Each number is 500 + 25 x the weight over its row's rms, rounded and kept within 0 to 999. Layers, rows and columns count from 0. Numbers have three digits each. The size before them is the row's rms in percent of the matrix's.

# layer 6 MLP up, 768x192, rms 0.06, rows 604-686, columns 64-95
086:539556533536458511506516489445528456481492504527517530485491479483490442462482507476490528479480
097:483464521542484535476532491477495442493494471481490511510473504499489469506489529504516482518482
099:477538551542489497491512513526460515467514494524456466441495522482483489495468479470498529479488
122:461518503476482492490481507463500518542485525444502495503490461482521513484478467513474534557475
105:525478519504552539477449449483525531532512496501506496480517530534488502479478510517522508512493
096:415510549521484500496530458535469538514485523477530496520508526458481541479448548540503466513505
094:469433489527546519506524483545539498480502529512498463459463496473503496495506443480473500528514
106:575511508521517549496516489469494495487504525521475501480478488511504532486489484513485513500520
102:481481502500514471520470461545446501505509491491481551553486465496469508509527533479571492483482
097:520546524547513491493490502539548496499489492472481525478530545473556476507477511538449497497478
105:470509537464507481520508472507534511497466499504488518484539482529504468440526507524466513529501
106:471494536504495512514492495477493541512542533505480530526505500514452509511550497476488426501545
087:474508520529494461476521491488452524511438504539512510458506518501508431545459477482502527466480
094:490471459480503486499492501491498510508524477495479538511548533555533535513467511518542482513503
095:489451509509501507563457442521502509498511508493414508501462511527464456498498485507504492498509
111:504494460505574492462475483473465507503492484513505498514491446501491466502503477480476487491470
098:479484496528545553466546516508452516512533506489497473506528478492486544501485514526529473465518
102:470488489523471536480496513499554447518517483531527508510518480520482460468507496522486468487525
101:507537516450444468472494484497517524453500536495510517527485474509509492501555512503463462478503
096:476492532502499467503491538533489538512529531501540464509536467520534525458509509500474507479529
094:530528533480449547501485521474483497514485488496475489507484488502516523531508513517499497476513
107:517486467497493497512484507523488489507475499461491457476499499522463523483482516473519511496551
103:470509516483542496513548501517528469510518453471522528505489519490514531514510540496505469502494
095:550486486499477489519505472497447535538463487510512548467497499525510483521533453477459541532510
097:544474504510500481512461535469495541497493499486504549511477485484479456488505506513486510547488
099:456465432436505509534456452508518471510503521473514476498486492463504515499512531532535542513485
112:522511475500524523466514507507529542481519499472506489506478499473451456459509478492504528548514
105:484487489508501485507485492514508493508502482504464514467464518498465549486455521515493502527514
094:501512471493469502496542503487460523513527515443498493496526481508481466520503521509471494506473
091:530466508539514454495509459498483495490474514495482561490500522524567491495506464509505524464506
098:494478506496468530496534507540504529500551548492520528478525489457525475499480499446489508495546
110:518540515467521494509502459493483578506532511477512533495536502512492541483465487503530506479500
103:469522515472495449535481458507542454532483465426462494522497454529511500516492516544498515505524
099:469511469477484509483498454500543488528499546563468510486486522512506470472513482494543504539489
092:487533489514487479499493546476471510506461477499499460499512490499521508459497518522549525512490
107:521487477519528492498482507476543517518459494523496479568486488499534495490519525494494495462518
091:541458484563525457516490502434522498506518472524503505478488525511536477481445504518453544505458
091:486501533503509534512475524502509487540529498486480531477470506511511532503495512474466524518484
107:458529529475471553484496509496452525508488507491436469502531495536512438465481504510483497493538
090:523522528496458466514484447489505535490489467493511482493472468497513466461485520504533472469495
092:482507492486501518514503523533460504541530523508505459471470492480461529485488478517496524499506
094:486538508486508491468494480515564493482472475539496556502516480481462515476470492512471510550482
103:489452538513491486496501466466492451483509502514488508451520481479465506498503472499535514491576
106:505516498522498516485491495488545518497527521516512532496485452503472501487521551479464488537522
097:491499485520508476516494497490493551450502498544520507460523529551568475485449504540516504481520
093:481527466494455537470491518488467450491468506535507513554461503516502526540501490495479486447471
095:484482478513496491514485480532503549520528533519531518492510535504516530497463475547501516485466
095:454512498480508535492500488527473533476470517480475500479527525496480509498484494498475511467486
089:464488529480526500526499479530521502512532482513523496479476500515498522537473497513481507488476
109:503519517521468508491481489491510482519461508488491488507497464520479461471505545481497508507523
092:512488509494538516492530497481515460525494513467549480483489463504509504510483530503489539528517
092:492477487470494515530480493456483514529509519488469520547508481526512489507506506534511459532472
112:500472515497484476508482507506516503506528520464476501542510498528472497494502496511498497524492
123:487490507528491538496533483485521526488461523478487457506507505525480480452515508531515482484464
098:489534484535523541534482494500475493521543488536454494505493458479465521477504489513526541519497
103:501473501513451494547467533487522469509514480534498501518508498503478513503512495577479533482497
095:510516443479493521505459579514515495489493522480460502513502503499510485507502492500503491448508
091:498533472487498467499521509490485480511485485522468498498477453502466453498495551515486488510471
090:490480496456509496540478485491488496502450509489500499517496528514486552486460467520507509507574
102:478512518491507476503495514518524468478477486499515518563473487506502520505478511545487474496491
090:519525505536495493502547488514527465474510516550487474551480502541519497497481475570497543485458
103:529498514522546466548481504581436546526479507485475486488470506522517493518495469477509483492482
086:459504509519527516493508522526546484474473515504511482503492538474528560496500481498476487527521
103:512484550485460488552513537492457507510527463457473506509507477474512498492511481519497481502533
090:507466490526512562453443508483529539525525468495557477456488461509464467465539494473496509483529
096:528499536548524541481486501485536525463488526520464489520496521512483486481464525509491486484504
096:509518513502475505591506466477493549498466511537473509507532479495447461503489520476433524460481
093:493532491520521492518516503523509506485538490511482468529479459516525474494488489521503482520467
096:531497497528494513509466500525501519533493501508509504471500493512505526497483465546493513514476
094:488483510482514528522515504439499494548545506473521462519530478515533511497504493539482479506512
099:471490470511518502480569480505459507526511516505513522473519517480488541481514453484515542522530
095:502494509493510509499485500501461471500524536468469527504470500500515516515562482550484471516478
096:477490512522498518515559516544535524466465495513507531517534430487457494471497522487499481476525
117:494485490511467469529428482459483498459531472501506490477508479493499462489533480516494504474485
101:483495477498532497480535486466442523503480476527499480503503482510519527526447469514535482513517
094:500512557512467449531529490524480477533511519521531501495493476500490506459488472539493491499484
106:473513503453529505464512471497500467520469513486505521490485481520511478485466511509503512477469
122:512511487498524536492455574480528531546501534536487527445537535484501502495504526520492523452469
107:497461516550479454490480506487426507542534519513461499499511476523459496490493511528487505515480
113:469483483484539462494571507486525501483475498476491497512466481471491499499520483559481492528541
088:506522539511476490494438513476480508486484524512478454509541467525541526482528474482491512500500
094:469485530515528528494507515532518497484534459547496520480508501520516515521488524437497489483500
094:521478460506501549480542538484518517477528538485456504521465490521476477497515503508524519499519